Part of a small language model's weights.
Size: width 96, 3 heads of 32, MLP 384 squared ReLU, vocabulary 5239, 2.45M parameters.
Each number is 500 + 50 x the weight over its row's rms, rounded and kept within 0 to 999. Layers, rows and columns count from 0. Numbers have three digits each. The size before them is the row's rms in percent of the matrix's.

# layer 9 attention key, 96x96, rms 0.0668, rows 77-95, columns 0-95
085:436471554543537431396442455534421457485469467453492541515496408371503481472434418399462456468493527530491527519524520500514432409500526518515412553428626483554487489483513550593498462524364494507497477564516532503517458511481442447439469496524487514579557551506389462548475479452536529531
111:395398505452451431470468511447428477409509550505479589445471465577493505517441580559513486407479480519449593497471500538431496607503532478482426561460507542524455517454451520549507489440512422467471517531475421552488437451524511527465385511437495456525484560494491490437553488617445600516
107:462514586373508518527426427495466410586501561529500527485581454523483471475514389442599529523489485476490490471525402463479508514465456460490489476508447534477538596460562565409549471476499510560491459420504606481473583482536454525540556403598466535532455449510479457429517472570450490449
097:477583486494437594568520533451465492484491620625517510549500432451437481470464495373549532532576506549494468491563610468560510548384439431493410467510517503439514502478442566442520414503462513577528499529551547453583458451500569532522518448480488490490462539488548497516535501432482478426
120:532595545534546576495495484505534498503497577521466517550538410507464532372525357462480523565520474456456500454461487519535501558441522459470512516468466526473516512549528485471577478475498509668488429465523595460517593451457510445517640511516410589489477474578536532521517465493459445512
095:507463501576565529460455505558566493477510474530539398457573508447612530464517477512592564601486538517450488463420470531384619380418547491537477515466521572448565448448487541533473574473494524534517498541571540507489499491420506442467556543444415495496487534458579501452492466452489446453
092:518468508446447551473509413498461563533599477472517535555481475462539516380526525575374500482569584511482533499423495594495511511611448523525475450440565488502475477516354513522470554465565477535533501507511532525554431514565495627549494412517486504539521563532481575541543416473488539497
113:511393457423523439520454498601464543543538507408493476430416515498516458564533529495402493376549417481492600568586562567503479469424543497516529515546555529534479458510473425468455529570507488410498578586474448515479426518510496513527448483483535440520568556461524464498566469473541578545
119:401538516540459580498466483485514420521480501547472473500610428546528500496488459478542539563522522533476445482493508460522566410483482479491511566478480571464541569465512518540541504439479451576536482482534537502621630489528349473464606492566571513563469561554496523563516484504429520382
097:591456488528461457515505513526522436471509525392510482555440515470462518452474418488435504472510433528464485537464538554373481524471511515445520385548456516563407474474550415460468455503444512548520487466604619561494506518550584575571435422402448511499505562453556429510543513486499565498
089:536543517528449503516529489540507512442520468498522506472460428436581564447505579545569541520456512517500440434518491556529556440456516526383569495489499476515470460497507508550408382522486479512483460526497481496527489514402461461460526477650544522405468359502409529537447631476514454431
095:521471539481458508459423484525523502481457469562456434478467441535452551459496439475526379467441492541481498423555488524487459521423543471493444419502435466409477457457544481520480571527511466524519568463512455499438567411498517413445403500462405527574466490372479581401587470531577450523
101:509465476600500537553532528559485537544587467522511500447533448567551585599448495495518581522541508442493452394509584508574526500461473405499558426500547425502496500514507444521440583531513457569534519496460507347538532440509495525530499453478561459514589604521518495430534509483436600480
098:530544551578413519548405561467548540511557523494458467449554443641476550426590431449450513535463480496499471552470472510587406486446526508499484525477568484438534474463588499455543482477566499481480476395504543521534510468476543456452550511508570463549499489601397603546475574558526468485
095:589554564550569476502497467453551433545559538538537435543501417532468430500508471487519617564533493470511461454481419458521492444537523473461399407491505537462530414421529490462460464473549496527439511524491530535472571468445458480543613410567533607496521436587533477428477496517395527491
092:513523521520460499582522523476529541438492462491515447468493390562468512556469597488566452540556440520496475481515566457528542438538459479450543551519474594444427529458564376520541572543532473531484522558473507503545537462372387421465551458467569561582479537443488503506434464503384548483
089:544425494424510485463427499497537473482533412563513419499510515487480501479554424545432411547454465517558482473487500546437576415537540482592609559454588509518488500486476480528426453565436496539541529469536578533512498427499471425435434533626480543526426494565376515518500498530512423460
104:566582462500518488458523517493452523555455441463491510570464482507386437509475542433552529546501495495442480485481580470462533501593543503483510474426443498539495457639439548546414539543422499478520463522550517538445554446502537628514426499458438544356480578555527482504506423537490430447
094:542489516563483438522525533559527580561478479491463449447450533500506535538483501488431516449495420477471572564438522374555486492508555528616507498466508532548466516537420501465530601433490572452486556487443436457418372528575529524524581529449525506518530437507496521514595550433455431607
# layer 9 attention query, 96x96, rms 0.0678, rows 78-95, columns 0-95
110:551393480513535525583506639447437473509531511458424510424404570553508486529576603483457474456459543473489531528484555583482534480602491518414408536506516471480490467416426501569499522564481507534609541496479502482460473569469551519455449536447503405460495537435452431546467512481466523472
096:514585495546451598469474499489521453491526577508528514552618498417418508420492501463548535654547456500437434514455493539522565512472511482515501479465593540416573495497501544526523475439447420533474467524545521467608505473529435519509554449591488570455448485565390535594498496488534486530
111:449579512510389526529473553496479450523530553517506532498497432501506609562548398465488524553555442451450406494568535374538391576478547491503513445458532535644479535555553513507550494528489475551555506443482471426561480518507542501551553471547534499471517463623418465530531537476540526518
120:527557612492489627413462508487545473523416601456462477537564498463480484464468425457509587555597440458525474523489490540542524552443554449477478474501518570545571519577560504382540436583566421553523412452492453479578514466531489537531608538551457524510503489544494463501500507477541458488
089:506463508420550504484522476500548511499484428567497467476486400425418416599498503561619543479511498516519441446540425569482491456547426478443469532562437510439559560521583423476544550551541466425505470513474493554566507441570461520468509383538560542583504521442475510477557515464426588476
083:505535553447525511566476469464499462503493481581541494498457535576494555482524477566442431537506507482529484454451417522455580426390530485450531565481405511504494421421496638587439465587518450487512449524544362412586535476525521551540466568501482458588469531457563522492518533537535532509
106:457439437507469430513515619513484608443444396489427500481457561495534583513452558478475466439534416499487525472523547469412427491538449526562532554553470449531429521472417415506500526534441524430536554523445500444498459529487556504456443512389546409488570546421506523489451471460584527507
083:484421387462471432497536528547564499467463507570478536474518495461510530479444459525504558528535432480498459486544483528513553491472508437493580463545479610389532524564459449516481352466513488421497465468499473468620540402460486558562526424589450592576490553479436469477434511448511551501
096:468457493493556556525446525549444537467438463463418431471507525507508517490507590501521491578459509493501471449498495538524605477550579647496441493498544449539500558598477495464476561606489486462531572424509440482493501421559560534412485585482401499426544516513418495515559496378523442498
084:497451446434514501523526409480495500441542505499492636489557532490467409441495542572401471585482502485508515504491449536525506575460461517538448512447445515532434448423478468453548438493500437486468432512551610584490485494601478546525409538600503576626516473484511444506415558543540483496
066:558480472465483508483477595504570576447451535445459477490473500465522462583541475499474513375544515553484486519571553575538451508367521528512434432491505400584496486457468501473476538561480544453493480474468452492547500486393545524414408477489588392540586449576403473515490519537485525456
098:399519429489491527591444489573469479505520447570514462528456570486466522350478497583532508480523481472432473442505615490474578531597528448496521516487545509515559481523458465525432482509470583472614506561370442470529478533479518445499442448527501476422498567580582519512488474413536518501
076:480484552507501510469444489477431565500582533532485410453500492486440450433455461423429463426588439511444475439551566612583399477577512366534464516510556469536468494533432497481471503510482542480538490527478447481604441511561522555475436457448489446495569550520421461412475487528462508423
110:415536531549504621452513475455474442480470549564484483540570556489459456393477497503589512603516523475486513440508399509467620526486526526465421540418459511496586544487521550464484627440538437455467494434484536491605540469513464506597556510493490470577494511531455513548492421464461463540
076:476437407535530498492460620436509516421408476546436451416456509517604530459504489573547536494487473502529555453517508450430503508546546541481544539466552515480511569578457443508488486424493528434503492479574448447571573531547563488552530636498475520555618523505537449449391495492464526543
092:568467521499515455522536469496487595385518426504434444477423545472499408514440566603543570533493505525488489484489455513477541444436488539411581547545462578417473465427435454555473499512595411518465483559522485528486565502524525523501395483559547510608524524476445477560519487420470571444
096:590530525429601519500501449512390528495419533422488438556513370431539516496502501540598477490421492499504541525514475509432506586523540479444450460452489536478445581511427509514400515549543511571474460460558532484442589450504588510526513514434474511511476468465542526628475502468402447482
088:448502475523532483433477544459445575586461442417514468523450582478441457523399621518441456426497490497488598520502495412464447503551570456489468553553510474581489510537495552480517590555478535432483580604440503503415460516515480537466483521470484380446491475559548562466573427457502493487
# layer 9 attention value, 96x96, rms 0.0766, rows 64-95, columns 0-95
082:451521475432543458518508594463450431541469478556491485489451455451593549518546451521542513438543618411482538445507474534513414485484494532475540522464542533607509364468473522526461611486513482520556583499439461422477527518492599582492493568410451432494485511514613452530486503499565518502
094:491485561434508520505515570440594479466474425593504485566577434436557580483539429515499498481514488559479563525460472537501460461429531538523445527525434479557488307525542538474554548472610540492605528537453549430477545484493564472532533501470438435507460462542468438518426551468505552503
084:502567517520535610493492442482544473478487474494563528522612441490495510493483483476502458559446484457519516641568437538490492536463447477514522516495400527544477461471538515499549526529495347526486458514512417525485436435549441377564460404579410563438455545511532507535611497478495539486
088:507447530442519503501526399579591476439447494427493527575582550471567465541522481499532498452530489504562524541590505458565480465383505495446475506568483536369526490541431563563438430526497488567540446599532466563454574517571560424478452471553457565443477510480532511517484485388510506493
087:497475488495493474485549598478429488447454432539493427477513364518493554555559480452491482439613541528487513488515556483513425497543599458490486519514532406584520512539469556515392490432512561520449597502428498445357492508525538405505490517390523433520529568541538499519488481535453545486
091:512490500511489590471485501465506506489507477574469557453464498516543465424477481515534476488499464591510352417479488515461478472478497455583459405481473492449513598466525484507431518514493489475556607451462520529639588488421472468490450493494569516639587574610447493467487567468509459477
091:598541492471437508468522599494540565519476392520537516456537451484464591508504439452480506530512553440514480568426476445450517529467590487528548510489494453581495450465566479484407429461525584534437389477529502405527579497541541370440564442446544503528470559569494444519497537545453538501
100:532510576420504506499496447437523512525368518503441504493535432502442517545532475483436482544372466477502474502562543508470508468442539500454474480467594484541406387458566539476418492482443537539351509395521557578442511516506461543454538548553550549569474452562486557505466469461439466475
096:505524465472495452485527487425490506526524519537546454505412496534479531486471414527497486442437492504459489445505491444460454563637468422518452486417543430566614488510534549504478514469453515446590563385466430464392395565394553501555491531482545525407487552491511488515496513466476487612
081:451470446463543585562509404561514476512486486528481519597550449466530474470481504425501449500443540471495458541617408504470506493453472479494551550497469604465428407456531453501480568503451440569474414526545427539477482470630480438493406500539431516424422590482521559530552446469517526510
082:432481488448533500493459548524406489570367511476432535399511493487534446499557494478439487472579509528473470477545552496559507487548565396477478494546552485500529487554471578533317522480496595537437585480423603485442465549516544509466516539450534483558577471528423476488503454478509528453
092:485472440527431451500549511485440552474487505472480541492375596537492470469548460573579427402580520554545483529397420466466606477432429504519460502491533456483454421512457478515488393512527505535512470500466446511449479511416428478502451540551537389534489611465506457537428484535493437548
093:516502469497514569516493439550547505403453538493552483533536507497543478535438526495487513471435542437510532606571418550515430532426536520430518531510457588423526468471491485484638472627532434447504422536539498531614464511586552483514477538544443575544451455475510558576555428474450521548
090:560500452547443517497482443450467487494467569374491579494504523494436463416456540497529487483510415588512466568514489529501530531539530402447426461504417583491496501575553554453548526471569584460537544498485537524559496530526533536499529481573600588471526464552347500459406484425520504536
074:472452542504494570473495348573562594465501549465551578553584523503455460468416537499502474525477475429577466550533423556461497518519449588477439482524529550420580526475582515471575562551417438480493429521549457553586516483544497515519465463564460594447457487472480549484542546489484434512
089:444485444530495527550428539505508498568445517515419486439475477483573405495555477534474423466506478590445437439472500565491504487506580472490476512522471460433428509486397560506445609435490498419457513536498612463536489429513449546457495509479595523622571480548374504465435533522487493436
093:516514463590503437527492503489502423472520501569438497470478513504549418495535547554521520524481574590471459402494412486558641482496575560399513442500548499532484485435483507493489579389392396440522639452526573458487525473498446444483476458452528501516513439456468480510463502549493507549
092:477499600456498562481428554528467510640442555438506500471514532468477525597469588485415500583516444496462428517509643506520478543526502460484518528499466390506536552572549593435529542591440491570545473468506544492526495455537511572476501537462523464507561458589453479443560513521571510557
093:424580521527538435450507551513439576460470526483544419460444460488610516491505423510510493494512522589489616481456362486449487560479511496521556523480497459495548513539297432520538493536473478463504487509481423452476515456491521593487453527518423540593472561479489502581445487499530487513
085:418439491511539478471478440539538526581590511511451473545547587493409343442490620481494583505517533589544523519441544453507514475517448420500591530506432536485564493506428512491470470540538404490554515543512394532545479533450510537515386520514487448487494486560531489509483564417562509500
087:521540588497528598436496403532577497555476559461530589580593480484497505590462510477493503513511493470536524508636536506509433595451442519500415530475434477429520531541543519434570462593592473503497392551485466543576488466506527494514566513545528578455493520481589529523572462480533539483
101:465474440414447441545456597407506533527579459549486496415504540479497523455497385506514466461591471533501452447467578493491466517510544396565476490473527435593538523526562498448460560441565454467567579455391540455437518505450447479456475471502519396479509548573446499450490574510556492537
083:435525437413441504498400644464497474603499448551463506468521488518525559551559454478458524493551465558479475459506583462520508477482534544518540486492517374558497517496517516447438597401521550492569511412461595442448489457494470459469544502469575371525543526555460446484458486526562512463
083:576507483549521660436519416552546503443512481447565523487547469485487510525521433488501468543486493431490492563533426479507535546392533607479480490482503489375539448403619463428517549499471411482454367525529457556568556476484507451486445501548485561488470547493527485457522441535497477489
090:421495423528545442511568624499534453445492487592479406471456483533562445419489539519475580448522499607488605501457442562504466464523491456404513550555447563505385453487441462584441433471534552477526542500494503438457482523523514526547478487455405529509543498474479492516408503443426543528
101:443494499572544489502546445511523454372539500504488491530442497459467396455526580454474526567421500546481558457500385602477538512437416530415502539502418510405456489492475463534514474561529425462503423590597482554568449488561471504560496495506448542464518500436467549527544436469441575544
109:459526507522498517507532563577456467420494479451557491510485455526462504441532540495483607488368478387508541496461432585501543466529528468482503556543485526447510409503441554490435360522549562553549468448543462496475468558551582542481387486505443539463505510349525496560517476557503528543
086:571487464462509500533467513433458563556496510582497452460429453534568516530598534534476486483497584476485454439383510417478452436444530502454505554444541410601491431514496547446452597428498465531493574410460472516474549633448566562484491562468499474494483494569528429547510534567477464535
081:623518528557465494478565522546448533544401470434547509503450508533531579495515458483556501534481544422491566531483459447459519485554556544481429475528602325467564363449493435543470435566530519521471468623505489498471502509518536430477527460472524584520517549529547490523502540568510502540
087:505509476525496465534515612431417488510446494450475481474418479491547551562550426499466481481527539554472613382427517457470485533570571485488594525443609447523396566553490579569430504392484581533510522423443596471465548482451516535469485469470509498491523462561513491505525463524484446454
086:461449470485463374542486601439446500519542439581425464452462518520541482460564462487501526440497460575457430439419590441479547450594506459480477439554492409561496514571406553509439506473449520497480552445435525439487520499441487509542468476411487368532514500529440455509430554491494455496
094:501513524455478428579579575423457494539521491554495444511400557513547540456545483535516524423468511567522612554444484452529580483568443444562497506502515483570473448523409508589464436523666566467492503492457497467470517607419519512502501514468506421545482538494517441495510541479395481544
# layer 9 attention output (transposed), 96x96, rms 0.159, rows 64-95, columns 0-95
074:517440475520534505584542537468451605491394370460408495523489496473468477521509545553521428429494533530522485489492510390450503526497472567494537487521595493472415514450526414560472576495480513437491580478489474482508376409465550514362451529530476466483541465459544449529547577442493473528
092:530477438462602530577492548510530527431506418516430541519596482488487517479575497554471419443550501557521638535503449525437485460455570592473480561526484557477474475441529490503520587459522552399506558387490508430455436448507517497537523551452472441457469404471541467390504484499482443534
078:460662440511496535544495457528557443474514498517703585554558534376415552485523411504524499568531512470544498516494479525541491565509551491561508477475440499539589561420552512440501535508506505516506501531511507468457526459555421506574472546536410479471499474514530576473498428525525500496
090:479530460458513555466503467538444496498451515535597476586553549497470462452520566475548544587519477579490549575491420552551504512550439481484494604551480601444536538537481459517548477468537469545495516576560488498380566504544442508532515471525546537383373526481455501458429401417514436508
079:555493531486508492541512569451441526474386444481447456474465449547545481585530555468477488442505474564508549533545489418528516471525524575516582498533549485488446548429535471537484481506431530435444624469457502398488446426446591444497477553446570422493562538601417406441510524448506549545
087:501473507512434542460477554476521463545509482578324446422516566500582512410514559525526534550492404476552442457459456511468484510393456495499500454502424461503497474489464534513501538506434482457518536433466517514554598482517416452545476450520504585551545537511471522463530580612609414475
089:573561500496481572503456513471493505499413459429466604416547459536527565508546460469526442483513511394454564585407525467506474509424522533533550464467473445552432498464511480489466489520564544538475516399503519370444527495544550426458487589454546389461486560571501450484607473531512473550
091:489636486499460533546520407470512510550440554524373553477574436524459492557510565522493448611516462541529455519521606515509430519578517474438518502491531534546496496471522600458454528499505539534431442424553528467531582525507557474391510570539531537490433476565434526523434497487460393487
092:451599478513512439514547554551458606475473444539433451495445501487473548576414455557467493378486572517532524488508461469553484501572556545516491443401488386554481433511559538519518506489500529455526573489449430493553424493489553544520499468487529587564620451561499448521499562523475543602
081:448625452511493528534484390477507488479410519508690504605523512387422540484540530440532472619472510520529469530556507479534531504517460485554550552528457533516504512494573451475530481515491504568551435506544496498474539512509410519482452493573417528433507480447448555467510387499489449476
080:540450527507526509452458546453456560565395528489354461420527514532533393565523581446453497475527449620520437508468541484568522496544488507501487507592584529430442512451490493521451505451422531485447575496464552487488482502453511506430495516460499480573534532568362456481442501424495489427
090:507394440527437359481527551507535539431477457538461431468525568577493466495437505591533492505436533407491453472448482492508523423502492455475559503433548458420431463549524412472579471430471517450516459481532493479489506454424480514470595495525505564436515549546469380537520501523473588595
088:488577463510513559495516478539599474517463540460688543617516490383493534511439440469454496560473493491471521565508498520503499524484447516487443564472462630508540484558562517474565448538500411524516427507558474539484572474540468524577491529576451486500421463432528589536512457480457432490
080:499502523500519471338466533487572435517539577474425559458524535472544511474481470479455526491526489525499528470449473633559468480552621504445369528452443581511492503535567549511565551495524491554514501479435517536507533575522443540561498481550456644566492488476435549441418472506528537497
069:463602509527455574499499422556517445561565561518644503554543514423444513406468425458499543560495477444489525535518429598532512489484478471495380496455457513483576467558482542433562521534503481578540461537541468558490553518524400520583505432541465566476437522494526587538499435505535451502
093:541389508503520479453494514426561481549480484515377450387517475540522476565577596487436506513465448550527405487534519516463471497449503474490506466602519481455451431478449536564555533460471491414448504454443590552500631499474421497459452512476476471581534527498443578445452453546480439441
096:520459492508498456525473379404582478467510340533437426421428490482481504538520470583519442479565499509479426564493429524428509507486469451513503372489581468474496426410520531602468494508500363434523466485534596525547550512483472460441504472510548484518542517497485463440506508503485481471
098:506491489449519580441452500517434529652520588510422510439501470473576461504497506397477480480596511497519462512573566527511475584530502406520423543576473498485514584538443579446456588508440565536468519529448499558469490488536524558461519522390459442609547435516510555542457533474497500538
099:507476489537509470567525597653562522452474460451665463410463514493522520554433467539514446424499465540415446497495538424389480508439476547497538471524527443437467526523501415543549547496518529485423497537478460501473570462521520439495433551492506581546509495521591447546530491521404486516
089:475391549471549457509513478533427511514524581543570414529437628508446416406495469441517567488544457518556508451473532565498563504515425433400492530529499455541459467558423486534470518520507447475590514653491470509495489457544435524557475495515466573461502461421454470456554522531422520524
082:479668504545477596459536514529520521572509597465547592616568471431489520491488456438517513568502500507543525478507453523536480586512499470515396572507406533523587548579488516436547536527516573528479502574499452534460516461531461548552564500493479498467420465457609587498486455517536493477
086:487401480469472455520500519467463535496501482541302464386533565503540500526544507513476453377543529559581523459515452471520460479429544552535541436488473439557411476444506479433517522509467530452521541454395492456531444484474437548460496520466536478532603489485466465481528577533540549606
078:476447490452530531480507499444473561538491427489283478397529508527568509568613542498481443420536527549539485487549509436476429515499504532549563482554503425527430501437436486495455526470445561449470521453415549491485516501453520520448512553393492374523571512489453445487523507501511495490
072:556655489518481606479472439485535445526467475510663572520572457485459567453502503501525444606491487390469512537534451522518472541465459510517458515453448474446561482507486513417574487546475473538463426571547511514449600496497465489511477476533450492450451539482582524512562486564581422485
082:525374520472590450524554603535523456375531434471564442511412504528517447507488497556446579497490504577521513539477506501462549384511483494431555524518585574509395454443579450588457444478518472469538535448517530500473492531486509454552446534496521532527540452480465440420463526457426507415
082:506518495506508472483463453516549410392583535480725502575447457477476453468472497501473575610471489536496500503460466563450576441512480453473528554515499512498517467503551501518512472514537452494507479538624488560504609533536486511605512447530481500511513407467547561447507444530460511419
111:528547446531499545540468550514429464413484478455678533524454493483532481481458518498568536507473538470393489511430516490438568520534528506416502577481550590468451382473460488571452409454500467585557481525505428499423530539500595533485442519506473459552474500546448474483494534383435476501
080:585465394538469462576478515454451612522448409515355476436459499510524512549518560549503451412484496495559519528559562429492476516522502516449493449442510452495431459512507551508416574487522467453453501472500549487470428412441561505358481552533508524495515480524488472500575603500488491591
086:662578465484447524427488549523510494536447473466576575530501439542469570484433531457534484483434530388429583515402473440508498490491513467489496479519502437442574431467517442515513510515467504483450531550512493437465527535514630437428559493438569485480480577578562457557486502485500458590
087:539425493503517463518492574488461512490437440566335511387459439577534457587527541510506507370455519534425453497583525404450485526529515537529578516480572450477430523470529497555445511529522572513430517453490530469512495497435576478385445554497560450529524500559505464545453512507494551461
081:487345487495520425553470536488440528482565475505291377398459529565553435500525548508482511399518502514513525499502477470482507478505479493491589481549585461507442467476491507534450486434524518418482570492440523440552492488478547503493514499467523510539579513550410403449518522488483528518
081:526410454511534358495513624516495513422505495524401466547455533589499457507488448596458479411429537513479557464435491443519563479502507521437627528458562483550444448505515462528442501399534549410504538433509481473493390498465568508506546571521526535501502501518502419503485565510458525533
# layer 9 MLP up, 384x96, rms 0.131, rows 0-21, columns 0-95
101:546576466552521441549567477524449535611474569557511477474488554523535505399470478497463502577572541536563460491579607483528436538516416438452485479521452437539480602468472541566511508494430542488597568549508484575530478460433481390489443522495447499521513554590452484422461490451529440552
103:444500535480424427506553567573529474509490456466505465509541594465446514502511437402417447527568490606527456545481498514539482499444499484385482448518558543474509553603557550619495498504516544480452517497458436585481455617528425566585526533478393541434529518517439506497504446462546481502
123:548529498499418525507577458508518510571425504527555407505476607513458576518582486477431376545508583472555526459512447498519452476538520423517469518548431415458416424463441529456452498447424519549483419484410534465547529507536535533592479544564451519424552425570462482482492433471520505523
105:431545529517501404463615506593452485415475460553515517510595505403538483521470456480400538474498576513504449490506469525492448482523543550578529440464545441549528585561449486434530450528377475431528519524474520424544430355506493479481538560515546486542554547549445558455476493484487527550
093:524617515472564508545470495482560476515528487501565479575535556424435516469525497495491514626469459477524498573491431621526493572455549548547475524603432487429571356545544504452563484561530430523443467507514490549581540551451491512506579489465489526568554482517545516516552458566548417501
104:447565440581392504546618422494550468470569513528473474513410500507461464504564498542495450506487505562568467504484574544573509494547423518583570416531462481487487535451510522477538468439521457518504493429523479522516540551421609552453539570423510465580505440446572549505455479519609420456
093:499525505461493485533495447499480495581525504440528476517458536486501506430578395495531365456468526603429480522452509633439492429531425493591536537533511504475402533553549548494552522426495472429499594479485560449593446441551552520556529462403585545522462463452515522511508468509467496577
102:543447480441578576489507567642480505392459451443472370473543494488468428518573538486508469448498508463527379485491506518447465467542451461413492510564572447476465449496424504497502530498463482464512494420463433425529588497501629463507437555459571480487576501486490484440448496470466487540
115:532669467498429553467536406533493531504398454495541456548419558460510470525605454480506414486423504480574519527488432468491494518559412468459511410505577517451523530503471503549508476421436484407472484508529472524529476477544490423560549546513531534467505610478434502497525478576589509437
091:512546539518379425455522463512515412523486521436477505543539533495523468411501436349439512528464572488536573533522534541559459477480509469474464564507477499538459517547480400556469577554525506429411542523577504517493515532470483492475587508442432523492474408520499561433368437413487542542
112:610447378516443463527572537540526504527457484447524493502419510517544388522506565478542485491511574551637482440506491425513528449440424507514475452506537593543470587522571461517524592568405553517532559557551510472459495439502467484465503556520466528524517485473422529470489493371457510541
095:596589526488501499529513489542465492502508474537499508551502485488426476510493479486552508509499495498470586486519527514469400536594533594454478528582490463461542465639455515473410497538490502497555559527420490564463492609576491612458442497436520451561519632386449542541547505510489410467
101:498551566487470520632535546554541454412508500453497571479497514500498431453529461477515504552454541558482522514425550525543493529434464635568551563574443540552467471489402397518495450466559513484399530491560502556554462471577493549450552532466497462520501514518425501375413510436546522470
106:594486471528383471533608519539561440500493486470563403458518467527515556493468498504395481454525505465452501510446481537421580424424503503500552527563549407564422557507512504502471513587482460536449495415480522416583537470513428589482498599456474439523579530444516587480502498540501530471
096:508522460561538583589509587471608535511380483448468476444471580502449433505583513480523487478507542486538594541541447597435460541549439506556538494490538434569574431515451528514498557509491514413514550427461521572490462479493426540460439526520476463603478555396481485480456472542552438486
095:524496547427549560500474545641498455465511483493534459520500486451544447462493500504395534461495459526447559520483500540457566430547460459451636481546562400488503459548399430577438501505562530427478526451509525392554451527512549562531469501474500480546555469415513580527583524445414486497
099:541501559581484503466500433513449549507487527467518522499453558467570444481492540423476534455529497513594378500577505574601430503427433505502578523538478449523522449503528471444468513546462510398487528409521641419526488471480407484538504446530544547508549441489519640425485522503539529531
108:525563502542432507477548472503503568588425512482492477484478486436530431508506527513421444555533488510616484447628429442541488427408506560467540480538570469483422491564492484367466493556554462515426429538530508459489597430457434513494580542397542533521551490470433502491505506492495449566
094:564516376613473497469536443562493593510497474452573519485518516413455513433486440464433488470479578431494541579585508494501381560451552462514493578473541589498448450496464463415539489551449549470536466528574447492512482526461439466598466458573490511552487526419522523569497440551481484539
104:517505536485413470575581413657481505498490499481502464475498494441466512443539418543401478473520572457473450455497532503498446464519578448498438558513588509590569484492557483510522517500411497527583556496546471406558499548493481526576584562545451403585530539542474538498400534489515511504
101:496503520456567566465504517535480468487408490475541474593476501471478485472464549446432523595479425474484477553553579555530539452599440432491543572566569603488462449518476427533477485506526585485471539468510543452571460521493573465506473518597458546573550441488496546570387434440449415560
100:551479411495443443532505418545537526471581498535520420473603491500489574449550407539459463418487475604500508512521501490543486378447507520543566458520542501510420470503437509480442547464495487443520539438405458478442530549528386516548501535415445461488526535391446523479550566460583544489
# layer 9 MLP down (transposed), 384x96, rms 0.122, rows 0-21, columns 0-95
100:459560498493546456517493500567536564463478636450585544499528474572539521469552487477510549558548459516511456537441569421498532549518449561509544423445542548427525458519565529539490447474583441565547443580549446586577502587490508490570550459552442526464464513418563482405549527481517582541
103:509495510534511473589515494470495494461406484554488499599546497525526447562552484451657521457453571512424567474418433515497464504567547529602487487580509529572539524438463448568540523448473476527458498498475536446507486622532491513508485354627510398501484448477483515543506509498490482461
115:394519490500463435495587496521440375529643451540471526467484563482440489455482504554444542538484479621517541477523521569488549546540530505484509545482495530388537539491563529473513497570563485508552473550546425494482533419536471518519579442512425454557611473558540395439491467466519524457
101:574503457483482499506590545501461492502494501425497463570526423545466498603492460508490399529522553444497582487482519572499544369442494473449490591454429558488483389513546527522492487525523509510508470408503565555499477548543549485383513547488467486476476439489469566670437550529435477509
090:398496542440473470395413486486443517591497513481494522506476493486628471543478471500435386417525593542514553436542583509463609561498432498445489499559482550541462505521428476580489593552562490541561501484444472485418483572523498564509454518515481461518455545507459506498542521598490531425
106:483503572522612495471487583465426429499470469431426415459476505436429544501454493539375479505562451430492509512436553500458504547496534456497492444482567458533471447621478552555528479448505475498443492490564565520487492556570500570471478530551381460519491412511529477399445523507393489558
088:461511498461497549513406470500567428461415488478435514378584608533521458498405421473451604437441499464522519430537561516528475568491532510524521550457548568426473502493528471402477473553516482506440502493451384462447514525441490493634553482574488541497516479466567520509508428493558516469
093:486469524518478534497560384578480476458582502487442530479481544503457564480479620571440465434577493456563514574501382507473541486455443491448482521536528449464549421471433427527526454478493468474544542532551387529592572535515465417474529500639503461556467461480559415518466510531483497534
112:544502585557554588552523534507567527400567471536615574490529542520395522446453489457505408509535472433480450542479430448508499482472466463545404519465471503513500499556501475444486580398441505462465524514498470520547509493583480443600485497469426554454439507420634490513489465507545538568
090:480526518461452418514578537504520485523520462492487529476547417588422482546503516539495528517493445481530394509521536560443473555457498502500466401449538591440402530487485484515536497472519542443470419502561521571480513493466500506342440493572511602532579379477491458455399507489612494494
100:521476478512468500442573549513514516430507515545490439522405396453546434528529542501537497440548542475541533514433487478449497553479442488550474477552492497548592573426518485527395596425518499541507477516534492521343586546578410433430478476587435532537514468587493493543511571543446511461
085:494506538369623493491497426468531481505551409477460510504425535441463496599439560577496466482368441430543491537579516577452520517418505448441462502457503551515588563430470459557546561573455517508554518518433486522458482482467461413496517431523466472508493422553486486479520423459501472541
097:527569600465487470484534515472428444552514512585523443485576516471423491477532545479553476453520455422502473475550489517509540470529603452489488499497513478468467455517596502475490548449432476536584541560582488430423393516501414575394511479445486625437560449484563466606507567535521524516
109:588457563506473417484513509524495509527479453495555560447411432502519481605527506513447490457537481471464542618462466575477514491413555504460531476506493506459430546562505417500404470558569495509481472489477509501518596496445475468406416473636527535469487602611474439535505534499444585515
094:598535474455504401458538486554520479474514545473447518347376481436486564524510410512480383491501531503498480496513514484604495450486489518499533508482533483460543519531513482446426365532424505436528540455564510534512481541609503548428489503595519509432537469465439533413452538450531505462
090:531487494531427575593655477525490532516483468494488471466506551465423467505509497444565445504526511405499426544552523485568421476579550476516417574459413590528508519408544553510564521546510562467522501575445503471483585529440511480528559496557517531468500432529485557485453361560530458509
097:519504464544495570512528613607503427541489464552475510522432539547483429546373513516523548516579432464519572579485539470515550579509446452541524542466486493460530499458508551547564499503597448512446481489514374536566454495526497538562532471481454647428463541510564552541539471560568502510
104:527442486442537491490426407557492434561504499491546560511356441431449507459499544499453516473467532491518501444593449463548545610439473535520507506404519470426552527472504460496486476494460450549565491451598526492434493454447601496576422507503549508560467437552490379442471515449542571512
089:499528533616508531514439468478360470557545454551408446477461478495483531513455601507432589473572482599496490543524459436498536457574504581502495476483414451551546494544453543455526573525481460494511495502518511480374505526480463403507493431438533501523508486488446474567472572598483411431
109:552506467507505584570582504543524487567484503560585504612404479496515505572563457442566544453500510452493476495490495502558514513619522547571527513486438492502466545535514501509400521561580439447552479417504477511484499529485618474560456405504392509600528407459510453504478533574431499494
099:469483526566452494518541539442517520522519572468539427537545533425418484451494430473533457415518542531554417459546461531526481485424494608555406471531521428556503485414527497489516491588518450510545451496404423467428462451541399399506515462514552503429557551441563486484493481596577454452
095:471591481470448452557442614501585481448520612562488431475457564503446467542530532543516486477523491574597498590522500378426467550532525437537446500435440565551490561502539524560511482508485472651488572499450471473480498446525463476543575502523547464477436471469564494558429483530521546512